python train.py --n_layer=14 --d_model=256 --n_head=4 --n_kv_head=4 --head_dim=64 --d_mlp=704 --vocab_size=512 --activation="geglu" --norm="rmsnorm" --norm_place="pre" --norm_eps=1e-06 --positions="rope" --rope_base=10000.0 --rope_fraction=0.25 --qk_norm=false --attn_scale=0.125 --bias="none" --tie_embeddings=true --parallel_block=false --extras=["capped logits"] --init="normal" --init_std_qkv=0.0328 --init_std_o=0.0328 --init_std_up=0.0328 --init_std_down=0.0 --optimizer="adamw" --lr=0.00202 --beta1=0.95 --beta2=0.95 --weight_decay=0.1 --lr_head=0.0096 --grad_clip=2.0 --warmup_steps=277 --schedule="wsd" --decay_fraction=0.787 --decay_shape="linear" --final_lr_fraction=0.1 --batch_tokens=65536 --seq_len=256 --doc_mask=true --train_tokens=367000000 --steps=5600 --dataset="wikipedia_en"
Each number is 500 + 50 x the weight over its row's rms, rounded and kept within 0 to 999. Layers, rows and columns count from 0. Numbers have three digits each. The size before them is the row's rms in percent of the matrix's.

# layer 6 MLP up, 704x256, rms 0.0918, rows 0-410, columns 128-159
094:525508519476533494543349532609529466447424415458549486505465462504553462480512424571409512498551
104:427498500442455504479396529431497449419563477449444445446575577416506492454415398520548459484540
104:500549434541581503487566552495463505506465516581460516505539503400466492472539576526502565596546
105:479485516530505385497513509544401545466508500476542493356511405475489483563600452504493462554527
098:488568454510578452564434513391590433565533509412510432597539451548534470507462523565454546456461
099:564540481557546532493474511411598469473508529514486530569565545543521560433444568425530536462377
097:494439504486450468551549532506509489464574444499476456466519463559519580658450502539442557536494
101:458394508551490604486529498548545552518455486494468530517520524417458477450504446528538616585456
096:589540564525509486465548546498468541506529469531506577436536414567514503568462526552571478447511
098:514532541486556518493500413533508442482541430421501578577561499466474470524492506568515526429533
098:507557440538524616533424562539520551435507569478535468500541531510618529592485544505529428540479
098:432518466423564539455546516404521493481464448503526545485558492540565507509573538550561482553523
108:534434595505411488467407451537494475520527489443513533448487507450467497471522439518501526526530
096:621546466448512462609482505452506469437546541497507493465482545475487569567472502544474457587363
091:553560497507514465464501560535480374422526523600466489447465445467489526386457530546464496447524
099:539544568579431441468552503420568542495443622466554551448493500519473471454476455512546574456501
100:504410516515520490456443630531527512350445500474438440424518568468458481515517514569598476579527
103:490469495498409522472500394463582403459487484394486445570555541516485505493521496515467491471491
104:528519441531547531475554425483431446557499495491530448468470465390465543497496549608556463501477
103:530496485464511539560491536444554527515447479517483505475515575508525578448426490460482477536558
100:527477467483411532444482456419527585524546487519483528613448488461468549511530479607578492615542
100:466500516502532562460511373557511437450458445513389426483538438543571464464499544463522466525454
102:435493513483444487349583406473496516591551517613567480446516500589471558531490589574421469505570
099:459500527518537604540374538404551538479499546587402497617442422454394434498483467488489491422482
098:502439517488491474534376512469537407479453518543535501450522527604480492414465431465454400403537
099:484439538341504537510614567461550531470486514485380462438490496505444539594480469512573463603512
094:480544503468535598484497462523561462526600549441486512423478453442509518398498521475545430460483
099:518477437392554567425526500499453594514488472510422536520461449458487547508583479490561624557627
099:438571457520509484463434436486506504466497458455470491465431587505516610515463516491569500549514
099:462502481533502488532471498432505436491560527472539531539492478488509493522516515487437528503434
100:623526538539526570420547540454541415551478480503528545449484407532464496503498423442515476543548
087:520517519500408569509481469484501525550576592457526541514507451521540512467472490428475438422466
110:513488516379610503425458496490531493467507609551428530511492475438526527512398403523491478509547
099:512504526481499417482412581588510526545528458502475505518538467512567494415540546479457416546480
097:414441528523603569407455546495553434594455517513415460528491481488448456409415502513479553477608
098:461556512501536556590417547536571537513547528499525532435451461516481478454525569452560504546530
104:543505497499542484525499440579610607498564528426537492487550542405492464494565505533560437513523
098:461493538504533570489511430488492531530491528579588529503525429469519515420543590501493498409486
106:526479477591506512452517580562482554445541468442551500443583485540520512483507566519508579520555
097:435405501469456530481419481557558585479546475535451504536591427467573472491527535428456432429591
094:471539499489504496519442520513497518541539482469516461438490486483485510620451490479629562479556
109:467593489525498514488456492493516497491484539579433494398493427562492504454450410558483507530515
112:510576458491455515521493548459564433495473550382537457489569559488489458483476455494567455581456
112:535416499525527473394434522550476461458455366453479510482512507477493417484477501552583509561529
103:600501466546452532492541503467460499531480494554468500511472553401522452453490419431499417533422
104:475503450605558451530572441463545437483465564462534516457451430524526572438473442564487527453503
097:452517444573482550616580421570482558461428501615481517425582555504535410574548493477519479552515
104:542415563506545540538467458560521502506465463538528571529436421490470487500547484427457413548504
096:420503426558479526543541440506421562462482549424553526564512527574445479536517498436489557456425
097:454525499345446483622619507431513555503443515536469469505434539463503406542548463459493490401482
092:489589441507459452497464520534495485467463550545401579546526569495516520522498374463615394570488
092:520506463535537541396577530502523384474530487577609528443446443534419487625509490543507493587420
100:579441480498598462554500525471477467447432513517457512609497523386530475453611524561469594527559
101:418506544526455553492474493431471370535526508513560503526501498483478599525434503551454435539466
102:454492519617612561535466366521517465492495449448566403499516542475411509533496476405467517569505
100:497533560467529427519445496546466545533541495573528579406512376495471534443472504486487523474562
102:511557502444442493443385455485498449535543564522520536486520500571542518497523505519566522386570
086:515476492505507526498576516541518486513515471478494498520546570465478474465445582506443387532464
097:544506485540494443591455612609452557496578487450493515518435512499512558570491617532506489572436
093:566550521482528608517498440523410536504593494460502481545393452509445483476506559468524529489540
091:475566585531489430574463590582460465384516453517458470570443438547526486523488494550484532528655
101:416514522566499562485515459527498493453579506483412399500484582409480509539533491512511497550402
094:557424552468443555486492507600577445539522434576555529439532476442403484580442451534527549524493
100:519465505471465507552457473501435596425538492437469522429533461478550509531440541503463488456565
097:484494517529534486610519515464519524479577383481469461628596526394529519454420522565493487534481
093:453431454513553518477481530439496467404518545523514488471526465484554510406417471571481462477541
102:511461458497498502487545436473532502456551545499579549539377495528499509555523519494477553487455
102:432420406443517470461500468454515506430468565545539532495567539407467544449423496520477500491530
099:557440490535387489580445514544409512390458417458530554542512463556507511342486441496467527533566
104:498594429571523476449482561515512555441500461539468471502519424538510508472339477517538456523486
096:582516564465561513509529452524558433538557528454482481506536512451475436434397416385504354485477
091:516517493466524548497381401465478440408454501582493533459399532515464513532563581571468427542530
094:408571523497529522468533517506465514624617484591559548530437527517419519549542446531581565433442
097:531547505450471544468500524471479536461471480483432537381497507533522516534485523489436520358492
099:499495449527493526539573449421552479466399465512572492532497468506508512508540460509422458459477
104:473515540450570527542446527559565561558582475512503553493552422473406476527501474534428463537495
103:465534470580476605549459427492535593443527519486501478485450505536418498472490475427528544546567
116:551483563503536525512509532543583553512491465489526463421527494549424557508567476548549510530499
104:444432479553507533554499550584618526458492432434537544507516552599493560570517473543557466542625
106:398493400494512516420518523407585610520498462532469512487540486458450503469556537508539547580500
091:577481470455485443450479485516525510570535466536524521494407523492513453507450487512415517501484
102:452443556579490471459532474487487591533588467527525517466494528458476457475511506433499481480488
092:467438526472454535609564471487475437559456445547545530488410497587451479565551497528486473495518
100:415442614457541448501468481523503402558500516487468531471519541565469406562383435452466455494486
092:437522383468451591549534536587494493554477463439580497501490476580539541476509526545462512441544
099:501493521425568552527495475534497461522524643450557495443428499496417510489464513518498577539506
101:475450484543487524551528469490493533454512575528526497451523510567445486515517511477499406561428
103:492352495480575542437473527518455526588551486460560434537462510540469407498433398505517520450504
102:458492536473580564523553534506572526506590528540459519373453450459579486477480451489481370533467
097:433522497432489501521587446477429483548503468526554504495529513490504530479473518582511562518538
111:539478448480471463533456458473580424544542423448486497602470508471488571507561540582557493438473
119:510581463525590484489495452495496591459476595540539529480548423401537529525395454516511503502457
096:431423456517614546489548501428438529467431560546532494451474557485522515519464575564465517535455
097:584462481499437510488430471518468481426456489596468485587542449473458639471480424522422469530424
108:482402470494527433453496551517443516529518477573438459491634594489546454558490532513463433447511
105:494492536492513557607510476502540535474494528540454510530483579514505497547495498539452540462511
093:535401507460549483518410441511471515556500526493627485536572479487478400501502467532526477465508
108:526368575471508505545535441485585495547509563498518413574431453514570548456517417528491513536429
099:521568504588516472505409522546480434475454474455526549559505466415456525504570474379557617353569
100:478482509458529503467537600488509507452503632480519427503542537417432492460441364435523572458449
104:556535473501532523604575474453529421465447573448506511450531479497432437528557493551577428441433
104:478415448503552483385440567542524451547455490484595550526489567568465502487525521560517466541520
092:505550494451537512427533465476527480542584461474526490469459562544390503556443480529549503484556
089:478483493450608404515474480457552529582522455567458523501544463597544497651520573546465524548487
098:623460464516606564543602490474405505470496526498538518463419416513473526550591590541400521489517
102:577528474456527498550469578430489557471463444571511459481459417453587513417558521522458597515558
096:536464535504520562541460572446450454454472500488577493469527444530536526527504593544493544463493
102:574502473546487552502558381491535478504577614568528563507598441499494566531576469506428495595535
100:568478539438492454543435555545469531490526444481432552427565499510529463432498499479514470566594
095:483504503585537525462409415462525425472507557410521541456514481436441550455490447574429534514505
101:466408461483506502468456537444519505490510467546477515518431463525559422526450509549530550437434
108:550460511484477499495556394509438441563577504589513480499438441541550402465503477468523494485542
098:567561447426459395493468555626457511561581442515537495532532520500550480511513522523317508476501
101:466404470450505511551531567563521455566489487550508528472499500497466550574501601555510490518483
101:536429518406555553539517488478512461427391530476530492469602435456477555482339426423498545501488
097:456518457472553530493486432465519589529476458547583522455467445473531527497449485524541543424488
103:484486472373438453406472497482407533466475531380497510447476576562493503507463554550506553532579
100:409526484591575514612459501401594453467497533465485502540475466479530484461484441489449477497501
099:399530554507492403560548599507518462644533502529552454510477531571527519544519462562394553536503
100:512489574458497523440520443570454506529426496453569487519393519402476423533595493422518468559472
104:512398468539519536508533558410570565577443451461434471486469462480517494559563470411506565484516
097:513488493506501498520420437503407556463558654386540488524538503538474544541539458460469421554464
098:587523516471469570460513461482519483568504533527452528506491445518512485467470582525499533565518
096:503547486547478480529404579452458490533483486525466562480501492455620531487539567408535598522563
094:454516570484510559501496595595486483457592553467471467417577625505521547573470475470491491509546
090:539543483487549453474514555428522515573483473587620461527497464522504452399451479440496573428545
089:476524488529456545449502453448482604388456407512514500510518571488458470405453524592445530521578
099:451479495422483429566473491483528446537541478504457540395510461556557558462459546439590489443518
101:517467464508457495573521599564560536579502386517471486589484432495420537446409567565394554407513
092:563523572498511524447450537471521466503509431570472556492479544418486454461512453472529510501460
111:429478434529542511542513488452531563533548517548558553473535531433477506463513458482462569577447
093:487557543527472592498553492483494529533456502560566481491547409525544496495452551612415551509519
091:461503414480473457494527464606515526493550555490499579508468606456492531483554537492481504500591
091:468589449476481503496460513558491524524577471530563466445421420513516507478524438406486465530576
101:540441375460442539500542555519480462468462418466564485555478565470449485398504488481423522547541
096:467532436608523475592502510496555451416524536479445456537502485504556573543489458483548500447597
097:411601545532471544515544489506468527452531464454529554465404552544469561535472406520491569543535
094:514432516420512481476459509506508551487415527482541508436474477429501496570620483491548476496593
097:497549500521589562478550533485543565476559462506530485567470517527478449526588540486567574491486
103:517453555518524577588532473501571429483549420415530439576503649450494569551462498549531449524379
100:588446467482474532466497483541510546458463488499505481500508463579436464500540535546439461530483
107:484583547506553479495553521382503474470518453485529415409499470495552461556501518413494473536436
093:504461584547527511535368518481458533501531514393456447534528507430526524473566438524492527475510
099:546528512373456532521427471480524476523505524451485532536454534508584482503496494544564447431520
096:536509543476599479479495432520521512574458523514484491527551419392469509566537428486623402476538
110:569603538522513478586401455554570485493600498481475504510575557549441437477525431506555424522496
103:498559414542514487487479573464484526654602550409462434528504519443614506524509527601473488534388
105:451493517527582541496519440632480469409551530438432515478603490385484543582560502559506460483511
112:564458554452519557498400479491508514392496390361565419497477505509465483495478439408479492517468
104:545588383516479553482516498523454496504486547518518533513528462502549533536574451513611525524582
099:540528517530497424548455482472569539444493492546484506447421498456529478514479503496414500410565
103:478501540512509524551409455454543478446461500488559551553416517567399596536500460421469473581427
095:553523555477597497519499492509557429469547502446464519528496578545441546498441468500410512369434
101:507531555548494421497501520566515523518447534493617463503459470554448455536397565479503556596499
091:453563554570481492501493519541477506554528480489462461477463437507442388476535559546666568539457
097:418491451558583476407374588485490539641540529400540520530529482520544532516566430498517499513514
105:460475523442424449589488511456524427436500375496492533434497496487519451445504527499525531423589
101:519492481466525434471460479551514575511405497534539514413560466590526471544525414441582522494549
110:564500513468587491513550574558473432465501475467478566545512484521510532521546521376513474470492
092:519523584512443433469424440533554477391534441418493523560487558391532455537424425479514415478449
107:529510471433516571479518443473464513562523514525534551468407480526526483459449494587378502440570
096:450483527616557588479598495503509465455366512531571496509557443546547424513503550443555534517460
099:478538398547606548450377583517546428510458507598469541525430505507430437479469399498467485586534
099:456454510508516467480534430447426491548513527570558548483437487493463538495493485483432522504577
104:378514560621581422495476545440537546472474395512404449468474504584498482460501453531621426510513
102:563460479574460474559545480524518458449460390565491493559534543516493552456423518492449577512444
103:486571581542459479467546416523455561390537470483550462536466496522462475491523572415552559526569
102:573402477491443437554486471486466445529388403509574497541474461519528534460488422403520468485421
099:399462536412522512536453490524441454465536493504495468497501502430529485382476550445489609495527
096:569584394520525531409462505487427526509595436608568457488428501445443525608488599538465490574436
103:530551438575554463489544459542527487543582505547524508476448513506474522475551506507568461534558
097:587573521485483594542508550532578550568484494497516513499538481419468424515522568491521567421472
101:526513577514526379518458419470469314543566516470482513576490507528420495438501497508464445561458
103:466470472421477570544468546485490449513444515410421508479460489469528541481588527595515388485551
113:556517487511610540498533529455490558516445470539533526527446550516454477525452507520461506548506
100:470446537464465449449554634464499453487539489491509416466549556468601414504547555439523531454532
103:482533520589504536510495461530388579555539470448516539405543572448464550444498537549404522490491
100:515581437570573489499545527480475511452419430549524468446499536596540518464467427568509489460386
114:518454519533568470399542478473430593563509455573482529524395526484452505535666624532541527482554
094:541425479496429515491477476486477458460473529460466475388478549476495460515550604569412518526501
107:468523511518418478494456452547511413493461469478537511509530459528454560460528467466458471602465
098:513456530600532528399538585577482509577476542564507495571520535563521445512516564490535487462531
098:437512422422430421557512453529441610516439525478576478390494519469444559403487502472407498475516
105:615534499443489486480569481565475402486543492529584525503560470476552569504558553455561464564477
097:406499541434435494567426590531466553496438493531441439488557463596496594540420501439563399636532
105:664564580488512497562515508494579506495520530451482484572514561532692477538587533475451380495454
109:475432434480529569517485489581505516438583583406524524483584448528467521495517471487536509484480
101:488634490537541534411464447483581553451574444523523455454501502508525520606510488551608502526500
108:492433525471508502538545595550463401547461440449512553445577452562474539475516509499516492507537
100:534475568447522486491529483602463494483569427329493528418548485581467382473534472481473512419510
101:524524551595516340418512486485489551485559515560490478520428500478590445551560472448537460438476
094:424455553577494627515421479501583566532492500467437510526510502466493481476406477477532448460606
096:512523476493510447595625543495564479580472443580529510466467505441494565536520521520529542486516
108:485522468568486523448474428547503490459463498495504454477534492512528560454499436508633432508494
096:558579521570436506487370436571504549544491549514481445525560554432530558540526454497488458492476
101:489600543536445458453482532525513409363518533432508413395446504438459525520399464473459451448542
106:479439439558516518486525468505493545517555461414475501572527466537428565527541543421456551567530
107:503577475453425534522468488596479538528538598544360464434496477504600507390495515505493470431545
098:556567533579526441497418434512579458488456457456465502557593384513545477470452465470447485520428
095:514520584437509578389479552517433551491546453450497510556476537450464537512569597559454578509528
097:442577516508491531501502444479515501502514490536500516515568496530504494411449438511609613492562
092:541507538445493471512537529513505506561525476537651499539548458524488365550574497504474510535519
101:492494474486554465594611495523533542572624481486514472516549445494491515563516486499527479565469
104:481473446527482522562458413495504423533480525460487504547569533433556617473605509560507511486437
092:495548447503616525481617452440498496376613485589557559549419511470539503441583540511465485470461
103:494401552486445547504597506498525523567450569515532553410447589527506506491473466491572540485482
095:524489472458502510540525539517549457477552471505521542479511466521642500513455471472475526472537
107:459430466452495475478537553444541548519464523380514490492370496489472461447478455495439512572488
100:472504490513477464635486543453475489535498508522592467492613514455555544568435466504512440491425
102:518530464458570426496465574580476528518541447481493503498521474480507519516479529509620494548503
107:544501549484522546526552492482539522503604414533444540499499449530440430406470518486550523477491
104:515592529480445565404521455376476517526442518560482493527557472579520525500522492492528486520504
106:578493515482470493514513572507411444485442475512498456501483524490529458509460568539567434559481
090:502541385499441492455536546571490439494508443580510578447479487535458477425533559513553511431569
105:442441495493552512462498508484482541423513491479441567556599580540531484475475473448533503482536
092:529507472592492555475592488417507451507498589398506537561538529414468522489502434479391471457456
102:532529514510489488464580454527587574501563545551559500566484506514502491479583550565533657525506
095:407597434451513576506458499451505455476483553340568536502426527599445555504384476558578454427431
100:615444491486544521485546487416500449469518486539568490466525508525492434506511582443451458475539
097:546435462476551538527528439407590469502527500499451501515521561473467429530455440466487503437543
096:506526505461484479412387606505517453501585537572518511604534421448534605462483534546560450486524
093:516487461481478459448504494568523534488466427580494491532508533503514539505510596485565473489611
096:487574521421512559559455520512483557571552441496507444509430401447502550517457521498530591496453
099:418464603522562542534474495420587542457541512525470418511440437529519485505532457496483534504615
096:459445512432541486500567543486566462640504447549478520474508485473451385470470559542529465424612
110:521491444536615490446603520535549520489478426503564514496551461429566582498502556421567535517584
115:391555552592511569544501552494525532522463582469486447436493548514500464507397445530550413460440
094:469476513467527499427487584504515549552466500505496539543509532461538556552438539555509451467490
101:470550518419495500496484504483545563484502489498525481499523454527423504477556505580466391501419
110:559514515412495500494515542600562590477502575544470533536445574412466517542463458521490476524558
100:490575435520467500552522553439540528498492565506534626499498443520542600420468485483488450479461
097:478495547400617451506513537509542479487521495561531444463460418505566539482436486489519442620481
096:560537578409503469494516527502493444497469471528471471544477571491460498467525539499516452491503
106:516501509505524558559428438582514535401480460497435487512520514433547457488570600526536566467519
101:457465458450503509485492455476447588443563512392440421538619620460484520550488487575510455496517
097:441564550450461457469491525563468503528462456592500482404493460422490431512446543474556467506448
107:394480515420527513408470509530470466485484532514550430533465551527339547520485464452527446501520
100:487566496523479512514472551597482525527526470440689590458505509495456514478608463555465507491419
106:464503537469453399582518544458496454578457526432522430493497485549444458424540453387483569516441
097:537545449462608514503493488433590530494566524511535532441518379392567354524560550481533480535420
098:555504409419576544446499518468475460532472499423565453549464498531520525524504626585542528445287
098:438535495535529532480566540531524367455444419565492471565498423508446447442528543522414529428608
102:529506455615475565375515542475474490501418454588552489462571637532445502490463493474480497491428
108:521416564525442374498533437496515493512518538516536519493439492421529546524514530550531540497548
099:551568563525415529598498440518564538471554592456522465451398464496549491498479499419533602502488
106:496461426418517384484470445501446461443418461502572418386440493474418514507573459526536558440471
102:568500526503475495487440506566536581440499428529505459577585571500495495495538530481439470458533
126:527466453512490511525497424521571516562582475432560548373478533505600514485488417521455529511521
095:497536566518444548446539437480541452528534644443442509533554506478564519511476438571529547469467
100:509534450570466531495506592514497468527503441546502478554532493507572553598490541554504490551493
100:460474509531491425495497492441507452598510521474593448503555525556478616553562534416468456504545
089:547508586550507535570614471524557464587550594474465500488511520535467567518524421463633583532556
090:452576487505532500521512522442495431502620461521541546481510544558507471519625477513434503386497
099:574475507561468531512534456405492590538545513446499488543445565450578545463453487533533594554479
107:473457492548520455495431491422506557481414465468441552554482575536436541521472485489496479513605
093:459374528583450496445603428511493541510374532546460524464554467489454487575497570560485472586494
102:483488413545504467438433505480474506559496521475540521537442477477544510488542446510427540462487
089:524505568550554489508576451464558385431570529564554520508492400515474530471415463490503467625507
103:526596514655487475576462495501556481520523529461507498574542378505523482458386513575586463518542
104:558598492425526459405507454430490458570479524533493576518486463544549454438388545613512467461547
092:466550501453508595500448396560556429447549470471528492530430423523520520390481535508449578468540
098:525494491478473534448516462487459475429495529462512509504403490404527547471525428488468524521468
100:540471546480454529517480480526540632513502470435536585512437417515519506619527466479442503484511
108:447525577471564514547498412501494564503502489513528481449580448463537510511452568520576452598519
102:515570467552449497445416502582487517595405446489476555519476487462530513491528570542575445485463
092:539548555554458463547485371513482559504472476403479458603420518486561523470555474473592603432477
106:466575562495523459493527481440561520599535486503606473550405427537429458537525471533498461469562
108:516489434585513521479504428434537549476560525522487439579452506506457517450494583536423440467428
092:467434492472492539460518480504530527535481522533494453579566433470447334532511495469604554492533
102:455464505485541414565463517536522506472507466441513549440553454562512491517483466506545471477532
108:480533516429517497536492495570408502456492433481555503481364510540490575465519544589520569564482
099:464537437518441537422409544470451510508618508498490486614532515478526508510519512540484467420480
109:525513470449534493538510435572532559433426424479518489506650535505451393523486532519425473520440
097:421511535593501500527554419548579494498519438472649451415427550542497485437548440493566484520436
100:661433533552514504588449424461475430538513500491555554462484488452516426525536500472542445484400
093:496530529421478417519413367468469490488494389519510524449514526509474407480549512511441395539450
099:502586557551507588528481453538462473418551448492503510591566564482466508576479518473479490393476
095:494492549437476466416371428495512468455513521500466575512512392445545478472446489495499476604566
101:471474599440522567513420440552459513482527541523499505495555543379400455566511495469528533516594
100:582458511368439497493611466569469495484617518525438480509436525630484464579474502555536477547522
093:570435507496473520498481456402563618477610497497445489499561552526481432470518525471437458547494
098:468515481469512503503448524496439484479470563564561501539501467533547522427565509455487533487491
095:544457426583408457460488444466561487483415503603430572491509487526454457487471514380440521557439
099:520460581493497437477441453546541555555509468496473452598413480391569422498623552567490493488520
096:542462453532504581436552525521469512479510397445425503407501546456571467504534451450364486483447
102:528531466460495604536569508427475485445393458496508425466466528519515575503496484464543499562474
105:502428485523494402459543458506439486515591471540457438548551528450570461607551555512511477512525
095:488479493544544463535495532452476518456509450551524462425534543509570478512501550470405564551448
097:551542498487424545557536498553481431482462563505503525544434430533431595554400542439470543436531
098:541451494484519486496508614445557477439508434507488494454393527528547522570594586554542559505431
099:516465517516548556441457602538486452512456437472544493483488489504538534508495511623507516542466
096:531490493577402504524450494520478489546471555426569520489435414548497527568490399543468531460533
099:540546535494517342521595420501487522609409478463517561548486495452525490526506497469552530439438
092:540613494505476453539526495512478492464531477480487614532584454470489524476546558472518553419396
100:532550543478521535492491489491489514418542583455523551460445529422516544510545556505516560511430
098:407467543410493409475478578516542497465554490508500497529475505452396461625487643517425526459472
107:430495454559557503556497610496590476543456484532456468465374517473571433554513458558493554530643
099:511432510480440519517473500528483545440431448482622497442501478532508504511543506534477469512447
102:488499523496549374465432494473494450429428551405425503552501473532454487483582550531581411551472
104:470539473433554505487554510550470381497578438526494600427454478507534514493493591475517466450480
104:500611509444491492417562503576544389523484434545430462482430382550429579588436529529482566542496
103:464469553441525533523477520510519513491460530438555449601538543513491464486510476464497507480482
099:434429481416438474409489501531432556515388503511499491568487512534434516486491519608462588522519
090:504521490521487481481523481542519598555409454424549472537515489539427554547416421485451500513559
094:487409616582514501490490533396528501530541554539559452444396498477466482533478441511486483489573
108:552447533553530447507469321455553494484435612540476508466435530458499517522517555540483451448538
107:510599453482471518487488491415478481444543526459489437461454425573514444500521530485545565431501
101:468498503530470521517475482530499461543604497468486532560490488475433420511587493502479533598450
098:508499615488447521532440513477454404399426537517556486553516433481546502474487503416520493508577
104:515465488448428537491506475522417423543477514614537428574487510524549462520566473618494457465475
104:546553563473406483634487448456519400512492421473451452579478522463488533548442445504524442602443
094:528539533482499614472476484508563555522462454521510553481535488610491557471478525586535508480418
108:457561527513518509492441519526466528576528510466526589544496518406519546493450533428421519526505
101:491454408546528507539516499509520511510530393490607493437491418596481489493513533452569496488581
099:449521480532500442542428514413540506503461493494428544485541505492536505421469495584569546525542
094:502525548489476471514501487530587536492461531565616567480563427492501455452449522476366453550485
100:570392447519494544487400497517461537445479487498443517479451536497455510408573525489450536490486
087:470465526473470477471525469549476493479419499496509421488492517527509491553573511458496451555402
101:594484524453514525560555554595438543474475532499507473476513474448457426572565532556505412503429
104:536492529594455498483443474440558558615539508552500488478453526538582428614540503521604535532515
097:433547431554556479465482530500524544463518449540511496588565475537548521436481534420486464456524
100:475535573547545548510478535396509381528504435471514518473494435499539519478457496520513448492501
094:514497470410506560520518445439601473423491584484558581452454508492518477521487416467441523535499
107:487503482555432473502502458503562446494432461452509531522457581418453453461521538524489528484528
098:566558489442494410402555484474459416462465428509518501513489439518514576565539583446515437499484
094:502456448522556402504500506551425522462476517525479509529516407539591533508510537464488436470427
092:481560551497422430624559548524555485422566605406528519487494513546621430476452499520439559519508
093:569549520573528540479492432460571511563465504544497534462471470496528412462526409396521529511512
097:492536500557430474463497402523475489536482467503610560520533412443497577432510509460444446488564
106:603471489591491547499487503525467520559553424462512501477537569513519454527529412548593417493510
097:473499529520459532510489490446487478608481557554481460463502473598552564479440426506455506565450
104:413541478568483465485456511405513526473557461494441492425557496496436453489593476422536463403613
098:578488548516464552495478513454488534433503525518507560444517411602431431520538566454381457405467
102:511483464523549529460427494508530413434485494484533504511439389568490496477542432464493563518438
107:446409468471479463429461426545544606514658506506464572545491534536465538481558523527550423472622
131:454525524475478498470476523544537476503456548584546524558552437517552440420386555455515434528545
097:436501533479441447459484401457452465510448477501562505463465477438604467492466341508512553464547
096:521539411471476422420499497505464423381485563426474526519548446557543493477482505463513532468491
105:504531517430344520460410471531435541507522468466404506559517480458501467584398560471489465595525
091:494579511507540477540554454432557464496432385588504493570555515468426512512547446588540512445476
091:545495490562475477457563527433488468526382572594590519489513493560583426471478493504481514504461
097:451490497540420464495559524504536545555464422538521498447479412523440485440469501443553439554496
105:529525352472591485509564521511472563443485443513495539459555503449485562455514497565357481494491
099:525522468546395440542459432439446486491473412588537507499505574529496575466588477511545477445540
101:552578474373500432567461412575456456489524412466578522470486443429466467526572491469460560523506
100:506481512524436556493512451492445516480572512484488512451540531489532431569434519469542412462468
091:625423568410456386491427471422543434531409498479457440516500610446455455556509539503457521514486
100:447432519456499567477483471535484579489489528549448460449430468447451422460445526548416502518438
092:501487521501486425517449535496521569564508459560491467557561597499448589520549474522453511453528
097:468525425509465449585555450492558452457446465576491476527414430531476504429419487511541454549481
094:487465599528486544518417410494514531507445488452471483541451519524497517424621472554447485513505
104:543491478533476448475481500561523478509533475509493554493561403496515522473456466471566533545521
103:573565446364466518419474464417451472576513554603511573520465395537500492456560519440555490473483
093:474562409600520504442437493450504529530523456518465545495507401504534481455556452514487572451632
092:592502551499462445480519538487488513494589486430556540506469550492442570530531496530399418492526
103:482496567528479584512440512433467635555428476546536490489452473573493533466486581505514406472361
102:520511479558471508513552602393440539491511506586461413485493416446597563572465546511462491526463
090:483538526491443514486460573448542517539410557471544503530480527479452611560480565496483506467431
107:572552470488444435458417515591571402579528467462435482489390546416473533503526422484415477568441
112:461473501438542444425428602368526517485507419457492554451474608538463530545583416568549534465453
101:521456492530557494434544404524436624498437517545561594459547466494525517522508563442443500470491
095:470460502453508576460554567500582446469541477600523526462505495535497540440503609530510576487551
097:512509452475528506475558452434492508548548519500596493476597524453509419563505491497541530506555
102:499513466482457487422458517528508567502571441486506519544499470602532541425513532567464500410579
094:455586512432508598419476505545549435444495586454506568430551596435399487570504488569526463477456
100:459411558552527437461483451483498453507432598518506444466394528530605453496526475411402533599481
101:466433494503451535513431462500552433535476421448461501513503441480437579542527470454539536479476
099:337556520446536577422522579465508472507403472616433468393451489504448539466481532423474531504482
104:404612478520549547566558435464515495502408509475490474382478540505477526528385519409461553527511
098:522477472610481443522465486527483568517461554386434484527498615469504457515532495470499562487457
095:426541442553443525425426465573447584514438493423406521519446499421452527399538501512431495533482
099:542481429443502425496492416488571500553568497515399509456479491505589481398530413442549514528479
087:452414435519485488494520544550518591470534517504383488546569521510430569552439519599446461534658
096:547492541606524544467510501474559553594502421474485508444482427565454519503498475504454529569496
106:580576514457490495481502462513603489448542561382417495500518608520521435465466477495489485503458
089:534484522499514466478555578504500528466597459388462495562520495421508465463604501434577480549455
101:621479529470523522540484583496471521486565465501506537439432409507465483496526500600492432444552
095:551430507469458430479622605506527540518554510527476456484439482585498466495536525455585487475545
097:492554500494563532535586520583541475445590525398463475466509574519428481587530485501530505356468
089:523459519499495459480467554414586437545530474456494450559428511489559517483571480504489472400473
106:386522537457544614416488435441455619438451461412458466488598551500453463469522537565503488464556
095:563549495513469470507496500513518446467459508624478518528506428541511527442558460477527514361528
095:511522482509502484516567525548571483615514477548493474573449473507446520548499447583452496607490
099:554496473544541474518512555478428512541499496538430545459531401536535563483469491546567509561483
104:508564550487447475436575459439583497560463609525603553486441536569449465510529527541495486518483
096:465552488493432415473523431485452544446564573534423516537550494468514547490545492549562489548432
099:508432476439457391510362555605429470508526503416474487541543513470449529547529480568507527587560
106:479475529548473525450481520600530412468439466462396590419465449451547444603527559478533557495494
097:508503472537536501550508621507515575517476608464490530559517537513521467506518528585525520448471
090:469527510484553500430545523449481531499332602478516486537564563469493497510520517585460477513464
102:539513504459480451470459541588546485536547540354637533480473563432447479552449550547458501474479
108:449444492493506472649489492580488549478465455503530499486516440512595487471455499553559563476586
098:497441465468458547572506530493502472475515477496487577454429469445506506521441586511502548475474
096:540487474472478464546529424455528495454502483519678518476435532486514453516449506567504457505407
109:518514511485572419555550440491510548537510476506522505509519516586541531473504463478457370548568
107:524605492611409520518450513460599516435500370482505549508583531479425504473510443502485484403511
104:463465472542530511469443577504462555567468471559447523500496415471434523623502465509509398469527
099:525492508491529501517518549570448426442535531572502503518568466443531485506473608507425497621477
107:551485516501575513575480437490524518439544563342445417588451628440477496575585446565492514480476
105:448541562515463509487457416601480491437531526519469508553436481432432499485504447500585483518513
098:437541463534418472534430415500413479478409506459538536491443488502527488476375517426482439463548
096:443528581583445525516538538534449424470556530420494529403473588504508542527553435509535652406444
115:525559478564436411575479454503503525398477492522520536528521477524514555429486580476502501441502
107:469481507477624485463440565414574506510566525518557536536586385481468462401424565495553435372523
104:427405562486500570483560469537502408454470493469536437521533524568531486509513537473471483522517
098:554573566472476556524449542457551452460499597413571496547463426448512518496528501532513507480473
105:490566469424530488521482452425492562412529430492476527482520549552479459574540433495478440481540
100:533573553560479535552564559532495463503442586525564517553513514377496456389457521501413586477465
096:536439526522490486463494526527570454529446639499522548462508498524497513500485496511537536553462
096:440540502497506528550573514427583583434510507514486492439470502569573500558484441436563485540417
091:583488479473547497480477511496504458559461422483468512511536505476512427524518442476572487417467